Part of a small language model's weights.
Size: 19 layers, width 256.
Training: a variant of Muon for these matrices, 3844 steps.
Each number is 128 + 24 x the weight over its row's rms, rounded and kept within 0 to 255. Layers, rows and columns count from 0. Numbers have three digits each. The size before them is the row's rms in percent of the matrix's.

# layer 12 MLP down (transposed), 1024x256, rms 0.159, rows 852-1023, columns 192-223
111:116096160123118173144123105132127119153143142083168132139143112113141125156114108117106129126098
101:120140144086135132121126091130196083131122111115117101157133154102147147105135127104129155140109
093:119144127133102114129130104154150144133148127156123138122101111123150102099113147171127118114084
099:084154117130169138188132101149153112118094096119072141144097100140131112140097135135172117162138
099:093116113151118154166134115061141111093095142125105146155084143125159144094140117156128133138131
100:126101182133105137107140154148093136145124110135173103108144095145104133145081150107112080113133
124:143110111119127153085089123117114108118122155150084144142137157138149139111126152105166148128115
105:112132159110141135123118135090114133120180176130144171139158089115083133142120156129120142103103
095:086081158111144140151131146088112110120140146177129117146123107129133121146113095104100142100106
098:097106143116133143156160139107106115135091173144156161116134133163118107108130115156118104155129
093:133125161127161181117121123125126129139151128111115149121136117125206127157164107097162097094156
098:120107138141120122072114146147123132131135113143079137134136107131152123092138113138164091109087
095:160134110154159076117158118124117132113102116111137162161128153139174138158096125128122109153124
089:104131189155134162165103109136108130134186101165107135122187105116099111121129154147144178144110
098:160090144114151141124122176120078154176148097063144135104102127157105128168132140132137114148098
106:095115114118075110129119067092136102128124158144106135143127129148155133098110119115120131077084
102:151134155140163142155134137117107141118185147090092127115169147116104151136110131104077106143087
107:117162096145184112196131156139110097132166122124094145109164125126132131148173164114160152134162
096:163142111159103093119132137154099092114121123122097122119155116153122144098130078118161124148153
101:147176144099107127164120150138126142117140112111112164114123099130171140110144110114080119133104
093:113121133160171155099089105179135129167124141126114112152069137157147182112129108130130199127114
103:135126112100106135101119165157158120127138139104123095094143116138150120151104128122114113118137
103:093141145107141105127131122119141160079079140153106140155137152142151112141134134075117131123110
102:134152158097112112136147112138155152148139174106115123140126143133133106100194100112132113148102
091:165127135160125120126162138119117155136142131124139119123123094171108110140135160080104087127126
093:121119125159116124094114120115147123075090100104141156111116089135083120139114141163143157109108
100:112114147104143140131121140086128103138141116125126156128098142145140164147098087139084081138150
106:154129144153123168089104126119149136074139111124124143106147118123072076157096159154162141172150
115:129159113057098141111151148109114129160126118118113097102111119150130138153120164148114150152086
098:173136167121093122159105140133119137139093122156101135145126115121164117147110154152149126096078
103:085113128135117138097147136140153125163102109137165134126122140117138163130123097142135150141148
106:113118150093136091128153137126106173142163097086152114121156113159125084139134139094134130100129
101:129107124097143106139104158171083139145134149127112161141086149093151098108136097155147127148125
097:128182175110135153085114145163140144139136132137182119149190111105084160106103102092144111128133
101:087075160142134135150096137095141109152104115088114163143122181145126136114159153108107161114159
116:161121132130119145133118102060126114137120116171094117112170121127146132148132144115125165134132
109:164117115144124155119122167168090075155124126135125126172130140170153129121104113121124134129167
096:122115141160172113118164132137134110147099075172131184158134115099096138121171156156101107088105
100:159135143130096076109154130138134127141098175145139185130118091136162153147121143154134133148077
096:103154114131148096175141129089121139130135117060098147135147154083130158116103138099113133115105
097:089140144088159120165113075109088094089113143111139107142105114159114205145135110129152128087099
095:136156149112155139126107081114108132123062148132118123116146145130099151068159126070173144132109
098:163100103103134137120117113114141123139112118147162153147137118127115105120140183077114130129146
097:141136138137149131117134115167134114125104125134114152149116143135140157121127095162120139115114
094:163137126161114135155097131145089103116125153135127138150106126108143104132110162115160101130115
095:135106105120137087149151097125133137140111122121113123118121104132120163081125130143125117110120
100:100117101100127161115092117124149133155119101106120114122095142102149142139139120134138142086141
096:130146154084127134104157118116140084113105094116162147117123086117114122095102129117151161105128
100:112138127135140091183101105132136122116120121106092127148129116167124107106150116173105108132091
095:147134135131116110117111124170142138159069150124163143107135087129116135119181128117142155164134
095:100113083046141140172101180119112153108155115117109137132066154081110137106155125086064098131120
101:120149119113110086125129108117136144134118140100133130130127118115124116168137104127150125169124
096:121139113169115184101088152163154108125104110135128118190114175165112140177139109153121165109106
091:135109144097174094115127168120095124152125122141107115131126097130125146135138090125116185119108
099:140116142137128147142152119116109134106092118120096107137110111148139131142064155129135110154198
102:151164114136121152081129090143115104134118148126130087127143163135138099084137131094144189136178
112:087135159151147100143120151150136107083156153078167141106142145128128118111154129111095116167154
090:144126134168125121155114103129117099098120130122111126144126148101176123147102127109103092168143
102:154110184115120141120136100148131140089104133095102120129141119144166111101162140125101116173136
101:121141165111159115122109139114132105096131106134108141132126124126148147069140129146134075123133
100:152140149120187140128128137124116137104122098152139176111162123182132178155133134100138141105101
099:134132145117137103125098116126109108128118122149114112145118154123099111147121132104149171110141
095:168123133179135139144141093162168134116138125121088107123134113150097092119131196125174136122131
093:151116147133162097129137113168111148136111159136138096133146099115115115106114153127161117118116
095:106134149110108159140140114174168120111101116161133152109124140097138159101104137087156159134095
104:126158133153148139095138151095149125116175126136159139098133129130142091098162145081137140099139
099:064056129151132109136107128146143139146138090119114128106152117112111150138136137109138127107110
095:120165172157134135123130109116166156108101166118183117138098143127125096111101156147151087139127
105:177142061109132092133124140111127130145152155109114154136136119123113120166126116119114120133116
103:167136128128148140175118144096115128152113156168129135129137148113145114101121086144107105085148
112:137089096096151164109103128114120143080160108113122118127158130087107104175152095137119152113107
107:109174141100119144138156140125167110128181127130161112105166142137106103103121119155086114089114
112:108136123176117152171135093092146115121105144126154176134146093106141157148102155164110139116144
098:134158102090130149163134197132103103144132088087131166135110102108124105151090123085129142113148
102:142121133104107094165128154114127123102132126142123162185106191147136170159165133136085115130147
098:139132175123107158180082156152171136123129131164137107159119101105129176144154118063096129108121
101:109113114118096122086173098132149128123137130144138193153091098112119111077147134118075153100094
096:112130143189104141098153107083128134159109127091120173118149147118197152130093115123079164133082
105:131136119125130144106154116100113104159123151113138125099168082154096106129103116147112106092157
093:139146126141143119136126116123137119154093121121152144128116141143157151126141126126110096110109
096:127126139136129113089103113136140112136046184147119160122165091131113147136155128118118124147106
086:163128084132166084129099098157113096113142143119107133135148160147133139136114137137119137124141
100:122151155157142135137095106133117127121113138136176102176122107111108147117177081109153117111120
108:127153143138121124109154164117112113108125118165094129140128133124149137125121109124117145120148
076:098172113143131144142099099143115156111127148149119136140126142073123145148167085104124133120128
096:087119136113106168129178123100162188158134124118118119082092118117106067142119102134125141176153
090:080094120174144113152094105134137188130114146071104117129170142127128099103128151168151111160130
101:109142148093087122145084185135093080144105168173142136128122131150117097141123094122100104151082
096:116111145133120156128079144124153104183114108087133105139131153166115055123163116110106138108135
093:126149113149115149151125099140095134160108155132090154144121122124133076139126123098098168140133
105:125143156081126139126117129130094111150134143119122154148163099091127140134106181142122111108097
104:102134139116131128188142142081130140114143191115128122113108124090181116121120158094136144121132
100:137124120094141135141106158121147053100107140101124152135107129132126113144137098130094147123156
098:132116140108106145164071105141126113134098080125104138133154112088090132136127120119133143128160
095:139086154134112124151118126139115099129074104165176152137154121134169113117121140127156125127114
096:146115109119131152160149129164108115116130138115151148147166161172134154138117121155096142135066
101:130153117086132140120147118107106081163109136111124175118126141128137128114105115097115110133138
096:111130161123108131126125107152089115103132166125159140148177110094128119119150134123166114137149
108:136126146144107118160152160145147090115155134132078114106162124139124124106115106087091134166120
103:139126147088185149120113142132143152163119121136143133129048130123108085176134126090118140115142
090:139119122097138140111128122135116130172147168140093115134156148063150131113153152129172188153120
102:108115149103107105113103112151129127144132151142135142149056131145094122131165084131126143164124
099:101131184165110137126137129156122108122142128151128156130135123137120086124135143101109107126113
099:144158102127103130148118149161109106148087115112115165160103120133078140164124120101093105153164
116:154148133098138131085182154146120126105160111129123155122120080112088149133138123100143124147096
102:126125113144138144117144146105096154099105130187130124119120111151125088181120169104110136118085
096:143115097135110128151129123144131113115122108170124099128088085126150128115127120120169164119075
103:110121109060139126097131079114090129113108158102177124167153093095128141091136109114120144121102
099:143139122082134109114165144156155117183146123108149126111105152179205110132168142110107152108091
102:107136156161130082164188085089097153121136145144132096144151113118110120163120129160123115120115
091:136105184135137112136117126122107131120146149137120124118137119144103172143110121185142143120178
109:103100152083141127122099111126128137116126133122133121126159142125112096161153117148118070115128
101:117185121113117124135182152112145166132135122123103161127139151147092134122084116105178107118124
092:147113105131142133118131109179110148103150141110139100128126107166113131125143131151158151127099
127:126140122101138103098119167112134100141099148130129094130124091092100129097138093138124099092112
098:153145073147113136171072107176074141156113139118094146125127118135154103144130168177126135165103
107:107138098126151189107119128113116134130160079140105157122125137129129128088123102106150172130124
097:111145159113126154103076153142113106133129160126131153099123130131103124156131134118091141118127
106:167150154115128122155136123150163177117141129123122088136130112132153114147148112138136138141130
096:102121146118178146154100107139142054118106136121107126098125119140125123117144163143105109127118
103:127136122125120113119154127108131107150112105148173119167140198144128151130108095125148110103107
101:140082113118091111115166120149099075162153130140162107148074147103141129096112110170105120114118
097:142095172125126137090118116177121137165150098160123154127130121114132122191082129139154144157106
095:112128097125160094120122144132144101113127156085132140183137116114157115119132081159124094137143
110:074126169142106145120172121132170132125123107125194136140138123134130126145114150089122073094121
096:113077158113112162096138127131149109141120100112119123147102143128141126143116131150127114116144
100:103100161116108128149108134111094154151104143093109137121129166091148075153177138131123125112128
098:138137073150141119120101128139147128144150099128096124160147141116169162128099115134179145129110
100:128124123174122096101157143108131087121147097131168112075115123112101124125133118116131137172130
094:128124160136113126120127153123097095107142148084117136160140123131140140111117146118121142156145
105:128117146135120106123182143148123180151131120121107136111080106167099114155115129160119144101149
084:128164106175156169141139093114143074151103167137105131138136130059134180112125112165118152184103
097:145136132140134136121105148161147080124148150116101141159133142112181083178125131097100088174127
099:132111125098119103089111140123127145157128112167133115124116144116131143108121147121106143148114
102:134145123156063078152138148130133100100140133090119141157132169122152143153117081115091141109142
103:122136130139090122138133115117136099136168132150084127124140106146081129129164162129140121127146
089:095115090116133106129180103135113145100116105111122161131149133114126102143106134164119087146142
100:140084111129156141108123093146103128169131114117147153157116083187104161102156139153131134150124
097:111136156169141140113130137104114140122196149107120126149125148143106136101134129112130105099130
102:142177133119130094141096170145131124159158123147089119175124103127129141101139107128164151089152
095:127145135132111061111144130147094144125146145148115123123143162103127095167145096119148122157137
097:138096128121109116141115145176170121104108141125086167125147133157107126109123131136132139106122
103:099099114103119119082127142118159126156130112137112153161110172139136139120148106128146162085086
099:109153158142139071120126160097137183155126093126172135111121157127155127107128090116140164080131
107:125126105153151151150131139106111137157176156112110102132138113121169099134168155165096138120108
100:127100090111117118099126125100149105117094118098168115186100107140119094185111120115089109139130
096:145137156114125156138106171106125109124091143131164138137159091101138165086138138130133119129110
104:085104149093124108113119148112112109135184128123106112118116110112155122132139134137125149110074
091:102116175181103075104117148054146107137168132122129112132126142103142143115153118123134095157103
093:118184142139123119099164131132153136134150174118150089129140156142133137116131137123130147097124
096:126168087135118144126154136103123160112140132125154116119138101144143135116121127115106133153136
111:189139166157147114136118072093109119114212101139137156172115127111102101155126113130140138120109
099:147105121114094130181127127132137110086129114155139156099134116162151141128133129128141099132107
104:143121135103132117138141133116135125127137168133098120141169174131124135075122153084070174135084
101:156143113119080091113131118102141133146091091143172144128150108134141146133108089162129129144122
095:104133143167139088111135174140121087124151120154114127100111109151104133114137090144121112114140
105:123152143140094138147125113085137147101130166134149150141143125134131167128119151166095140100137
094:131136103150103130113106135072153117117098081135160118079194178173135111111109093122114140101107
096:136127085143106112109138135105106148100118161150134123129088142126092157109154130097133144095138
095:109119145109118116142151109161139119118106101112133097100106112098152120166105129137131147134113
096:123135113102173120077143111120127123113118109111146100158108128208155158125117132133133144102150
102:135194102108112122115124145084121108141114144147110134080112147144125127116159131053125103124142
100:119127143133104130166163140155091087107158104121136113124128107136168131142149149130124105154104
099:108132160099128162148123140112105138108155127144127099125116067114096109164073115134149160140155
086:100165134153142162098119114150134122158118146120119126146130086095119153161145078117115102079157
090:126115154149148132101119117120111110119112137163121143132149107098131102128136125107107134166117
094:072137145121117146127153137075154125112177122111169104143080123122114096148132117114131125099077
093:097107158180143143137131144165128131122131142215134154117127137129133129124112118149125134117132
099:195152111135120162119120110104157135138146106135096109158128087110105129130108153151138129104134
097:103142148131071137153112124127122143151150139102140165157116126148122105137106104101114150115120
105:149139093096135107102107114163152103130112160108140155089123117081183131129132111153158171151120
111:111127125144135114106141131083140141155139184145174142108145132110134119132086122137125190090147
# layer 12 MLP up, 1024x256, rms 0.101, rows 853-1023, columns 192-223
098:120117125172177121120132113138144125111100112109141107128123131094108147144150167148156169135093
097:108178131093091100124123147125187111106147119127158150141094127126123141112130078141133091138143
100:123087137147107127100120129106121110134135087155147137135163163125140165115132107137108104120131
101:166104136125142094109141143109148120158105117145180103080114091152129141127079170149157130124140
101:133135139106122123118100161152160090131116132113116115152143121107146136161129118088195123152133
102:098197142157146180149150122138137132141162112105144124142155127140106186127085169139081111114104
099:137129109175144147113136089135115126176118082127153118124151125102150116147147132168125101124140
100:137161125127179122144108156119147129118096182125113119148161139151109125116107133103131123095127
100:119171105108131090126138170138112147129118121100137133122129102067137093124146131107191119125164
095:143105128141102131137138069115149144131185088103151123110165127087109156160087114125128125091124
104:122071111124124146083131137149115137118156173117138157154100134090154113119148133158121100096159
097:112184127139100139112124082105140093154149131081122119118147080110130158164173120155124124138175
094:118069093100100119152126125126063121108076139112139134101136156132139107107126128124117087141142
097:156149128131096105136138114145099079084144090136161091156128134128141179155131134098133171119146
106:155160096131117120150122111129159124111166147128147127106129111098153166145111152148093106131097
102:132154150127158117152141096129147106098117110133143113095096175141126090126111170126117100117101
104:114128136137098107142106127167102184124122092116105099048117135100172098124124095136099119120108
101:125146101104152087140115167102088139087145110133154079148113102147126136167132113121141108109124
102:111163137146076120147116132128092097150115133118112083140116115146144164129105158110122098130158
087:115122147128157118178120130102180109083122115133134094134152128094143163141125138120135098140138
102:154137108117125149146108178061124159128095135109085130117122112154133127076130145100113120164162
104:130126117108155124145119133091099106122143156118114094116132114108141126151101104147134136106137
104:087113137148140142092152107113129119119124147125099139138121110102142155100128133135080133150106
102:130127138087130164101136133125138098116132145136114144116123105110086114128151120098153155120151
095:099118157162165181151099111185129120138120126133119083123123132144077120046135129093143120138147
097:122125111126135090124129140137141130102122105146148104113132175108101174148122154088122075125119
103:130108128152130126144165137142078117145139100128108115150175115108096126144149133139115150112130
105:135138120146176103138165122147148128103123123139175126100097070134146163164130144195148103121120
101:091138106153085103113140139152164098113173115120096058139109161100105185095145135134129098123141
101:142098109181131145101094133112100126124135125135149105106162158145121125132150159105094158124111
105:106139128119119101136129068080138117111133100119153109167102109108125135137118095161118116141104
101:129116128107128152174118132123120128145134110108112139125138110135114143099106143136165174136114
100:096194122181139144113131119131160161121113081131101119144154122159133141159147145150172102134111
097:101124094164117136165090105143136144114102110106125126069137135146111155118106144134139121088117
102:136108111098104129123124133165127067122107112154094094148117096114115146144182115168097143142122
106:119133094089098141122108135144155110172071114123155149099103126154124104119114111123147156104144
098:165130109152138115161134089090174134097146123112132111167158145116148148139162152111141133129123
100:132105133123143129131111114097137141143141103133157112137146104107148150140146152125103085153143
099:150190108075136123128127103123094152120158160123134120089131097126128160149119148101097132099124
101:170145129127099186110122118124176143163155117115141181159145127129116180106136160067125131176101
093:124113147115138117147107134121137089119161144124162113156102095153141120197105145104118122103138
097:117120084120112131147142137183119105144132122104088145080086160105123095154086130199161103148161
103:107122091116092148128149129125119089136157156150108135074148091155157099148121105138140111128145
095:114126146110144124164159121146128110131105111164132121149169146110129137171163103139122167161120
100:120104123108125141170118133120140144125117119117138103155150158103097137191164139107113102142099
106:122183121154095127114131142111113129114101132104099104120102129141136072123158135137118096095117
098:118100106125143101181089111127113098170149132147119148125155124099124134132159145158142099154154
098:131116087136115152097111118103103137132137094119132133092110128126131096108133137126149100134149
101:130159100116114105132160108121142153126144163147156157107160129170169125096147116151161128091130
092:098153161121119135098115155119114125138152111113114137167111149078111159126139081126135065157126
099:146108118141137154097134132122159133165098124163134128136164099099117124149152135073065120146108
101:102149133155088141140117128116145159140148129111175148177122105155108150097097092133125059111152
101:151115144105106134148114160141118099140134090116143110151132133112131127100121136111124169134082
104:091127165143136158152108110125152146122208127138124103110117117138158109130134127149126120174096
100:125116135115136119153130132096132123136160147160104117142115115132127139129092170163125108136142
105:135130134107143148131145147108170139125156118139170061093110090127140135179111142115166100132116
093:070142114141113134108096148123146155147146134104179162093119099121109126122166119111121131149101
099:127149106155094112106143130119117116161154151151141073126113098114127133117141135178142111107133
105:135096113140093093126080098154109134083114172159170115120146154187121141127101108159107088150121
100:103159115106073140129168148151169134109120145140117134083123123126108171130096125103127115154180
100:133161086102088146136100117133135114103133146153151111161126066111125109169152154120116119117104
097:135169138086082171183088090139152120127123143110127130154105123123129174112134136105114131138162
098:095081111107085142123173137132119157175104139127102130135093137159113109096139164150106097156147
100:122173137100155149143145178124080113088127138135137078151059099102170148114158138134165115130187
105:142113149135081151126157109162140096132126117140145117141148150137109139150135164095089136105142
100:083112133104153139156112078185135151106105201115145144144167100128156182083108145130110161137104
096:167114101102086112101107135141132116149116103159087130103177106127096154151154108135088121130118
099:076173149104091113121105138130110142118156114110169092174124097166154134158086140148118126144175
101:083143123145079160168113103111154125102156097187111134129131118155089137189128114112067102139112
108:123088098159152102140169145098147185166166137153100153119164135101176153130134126155138105145104
100:098140116135150153118098110159148152107139127173099117127137084150122139066133141126091128117151
105:080127120124119142166124148126126120078124135135136160140143094104140135123110123135131124131144
106:103107173115166159089124147132139136125148127106163174132148116142102117148139101090146116103139
104:119145127142091102071144103114143134129143159117111194085164147130194143114110135142110162096136
100:119120092127122161131109112108058108140093147162113137187124143135106147131157165103144145155112
103:178110124099127148093146106102163101139121126098136130163112147098124108188098129132115138101095
096:153154139134100145124121130147164137136147138127079136114133115127117161100169186158137164179095
100:116162105110131136106135066155100113111106096104136127099151099136153102132102165142114117129135
099:080124133186141129115088154122128107178164096124175126129120138111088136158150122150141146145134
096:114117110166128162128172087113152111094141084109132108112140102167123133135149121116089138131102
092:127129136168094138138113096133129147142118120157136120131121109138133109144161151131170134152085
097:098133093094105167142146171104178142153098124143114157107176091134150134108109146142085140086164
105:167135132104113085134109131137082112153153093116150089133134074098150067107104156112085148074122
081:108090140119141100129142154133146145145105102143113107186129090152167116129165143130116126105135
095:125118083081127151138075105109108118119122112131138147125154119094196135081065144153161152113113
082:126158087135138120160152135121180098149134123108105123093151108120103102135133131115110120131108
105:099160121143133099144122138180098140143133112118132134102088160148152123090109141136146138183144
100:174094120111074109134125121154153127111106172109106131161142090151117119104163116119145154121082
101:133124122139109176123128145106096138118146131114106184092123149116095111161129107116132125154113
103:117126105121113152153128079087115136109133108131118136120139128145108098121140137212105092163112
101:127142134140134138148111061086126099133112126117148084114093107129158088138103142069134154154180
102:151115133134090120155103106138169102169167110128133120162142112106155119145142113162141116156128
103:149115091160155117125148150098131159115157136171113146120157106122084168113136143143150126184099
096:089127114159131137106098128130086138100149122153155124106170120131113136126118139120163167156122
098:188123111158132153133090132157098117142137132131114091110119110104143149119118153149134110137078
092:076172159096119106118104099131127140112103098124142130126161148130154170119108126151141119107132
099:148150120094131143105128117134114126119130155153127131133127117130152124127166164149125126130140
102:119124156138131161170153097137111151089105156131148125153092087119087099151100147066093110109166
104:096123106140110131145159115084138133129104135090124125170154159141128121137169129136107117133126
086:148156111171134143123127146177149135123131087134178135079114137132106155116138119131114158118080
103:156142120130132108122093099154135122078084143126109146146127139135092121129149153083125137114109
100:149121142123106128081141096109128087136144119149134126103096149165167121150138140116129140100107
101:096149127123117121117092123135138157149113157145143108109117144119129129087141175134095073159123
114:106159142149138101123149091147123144148125149085142108094150158067109125170124162137104078151166
103:147168085148132125144130104109147140121132082139147120116112087114138094163134121103135158119116
105:131112106116065171137139161143118131118114142102133128118128143171119150131144124070158096116140
102:165143123153124172078137118135120129130105129110097121116147125106152121165140106106128122132151
105:124088134099103078106132104122127126142152090094112121120130121150187130099132114100105142121107
103:136156159175110163145165129100147204109100108187118125131142114102160122086143090086124131131114
094:111158106150093134093082149145110173121127107095108112120138147172148115070139142132166162146142
105:121132135171147153140108137166102148111151101116161115158147119101113135132131099179150122169079
101:128136105117144113078134097117137092129123137108084137128160123127130121144084129118101195155139
093:108159135161108119109152142130133145139117119157115153133093105143105099120119182090090129134109
127:132085110142112098135098140112111137162128085165127122150147121107128104107098098137173102133144
100:078127117087084113130147087133123105108135130128144107138129117153091122123100165119109106157156
105:158130152106136126098133154117178152119153104128138118133112143143136161088170150139130134096150
098:111128101149146126102143097149147125088114104120119132144078176157144104117091126100103143122106
102:100111109105134110145158123128125141136119149136121130118154099100137136180120084111142138171120
097:082170124126136149105067137176111130092133123106177107137158113121139140113104135151140131145148
103:118157104134097090090122160127162113109140093141133120132081147140118123109132128137164137118147
107:128101115136112130150175087115162109118117129115165119156132128081153131125105093159196132091109
097:111154082109128164127148094099132136180188163147132155164141091107157118119126127126093092150115
097:169142125150149154114135139144142171127111084115118136121147115136127151125136154137137129078151
104:107184126135099103109142099125122109090156112139123090109148139158116074126142159106162094145150
094:134163143107182090120094096157166157155107114121132157148133117106113116151109132172136123174123
104:139118118122108113135139120166137131156126125100148133111131140080114146153094143083137127168141
101:119187115087162142138119185131103114142113097134085135145138141170117155140128098121109138148148
100:125138172100162136156097107148125109124129111138154134153115112119113135126125122124133115138159
096:120157138130141154107112163119124094152112131115139148135070109153162135110150134079132112109113
104:130132108140127152143128114122145100139144114153130093126131136107132160060126173109128135110163
081:138116117133076107072168129138136173132143126139110120117124101201139093108103124119162103108153
106:152123128162116142135135110155112144132085127116141098109153130174144115178098158118111114135138
100:186125131114171123138144157136131145116124130098134117184134143146112146097091109111151116159151
102:132109107134115172125148176135148140154108143104133140097118123111122122111110169106117133170087
097:124169110113107148172113122146108181164124129103146128156174118149116126111138159134072117154193
098:116105126129103146118145153134144154160128137167097146135112109160106165123138156123158147138138
104:113155131121162133132135141143149159110135116145137085106092103108134129152089141123086063134074
100:100129136103121078121075130117065157113155120119122147130138131150143140145136115156095137109124
107:101150153121098159146109126095119134080129107142104094156122110147105157126105115120100108123122
104:178132152093140135111151090107152170131125155120175119136130156129119123184152124090105135082143
098:138128147105146098126118057104142107126126144096151138097120166111124158080120117123141110201151
097:143130138123148121158128124131155125119098156148127132151133146102143113153128130125131112139136
103:121095130122106166099124130074104143126101162095120135104137114119121155131139147109146171129149
104:120113148122169126154118149136103118130151114166126150153147151115146158136108118154121105145120
100:107160113154145142108177124130119143112167137114121102099119078103131167119117142108158109170115
098:121132062124141127138093097142154100121125160130090124131106096139135133150121120133101165151151
103:116152128123120114152120139149153151111139128131086127120150146122158162103110074142114107125119
093:068099112118118142112141111133095129138130129140100146127112112119099110095166089112116110136120
095:115129092108099134101117149133092112093158135096165168164135118074153111138111146141126161143139
103:136107121118134166112106106118104123109109127127142103134134147105099160107152143109107121158109
106:131112147190124130116127100123169122095163129125122125094135172124121110130124154123113100141097
097:152098105126184169109147116121155106134093123147119120098122135137168132153128205121104173143161
106:103137081126113168148122146100101148106124124097140136086136098111147124172121155124104165136134
098:095091148124127094110108123112067105107150126088150122147128134114099131180166142131145138116120
103:108162115101154143144163143165113112109079149108136119146157114122141070130108184091133115073115
103:091129070082111142130114130109149144102123104163086116160113097140092146138125095130152153151090
097:124146114116107098165153155166118142126123169137127085127103122145106128131145114135126071149149
099:123159129107180132121109098148114143106120144143136150089118106116118176156136135094152152161103
099:097117119112130158126157146149157119113133110139139150125143101131107145096106143102092110096103
097:130104107110110167191118101162129132119139125104090134124116112128131149129084144067143152135158
098:104145114137110124139110115121150156104146148122153133111142123115156151096180122124097162162122
102:156097127132156125125117095095152102099130131151112126086179101135122127166118088142154161107148
100:120098123177126160117127143110122141109143139118158116108125100162088126116123160109106114144139
087:139105132173138134154134137167153082166080117113131112121162165119133167071071168154120103117092
091:109102145142104094122173143146124118116150110169143134107144138158138121106122139130087181125120
100:155096116106117166077078148083122160067113093099144114107131099118122130168129158115158149139139
091:115106096103123151134186129110141111132119161154142111163113133136162160114106124141122162184122
098:110127134141109133094139102144087134123117103120123122125151136153126163123172112147120123101168
099:139113127108123134121138126103117090113187087125064105178107130132120122131135119129133108167172
103:111145179133107134118124128140134127075134102067158110140166142134156145141166110089099146103164
099:084123136131167143119143140139148137146113102102174143133136108136117137120099142119120102091088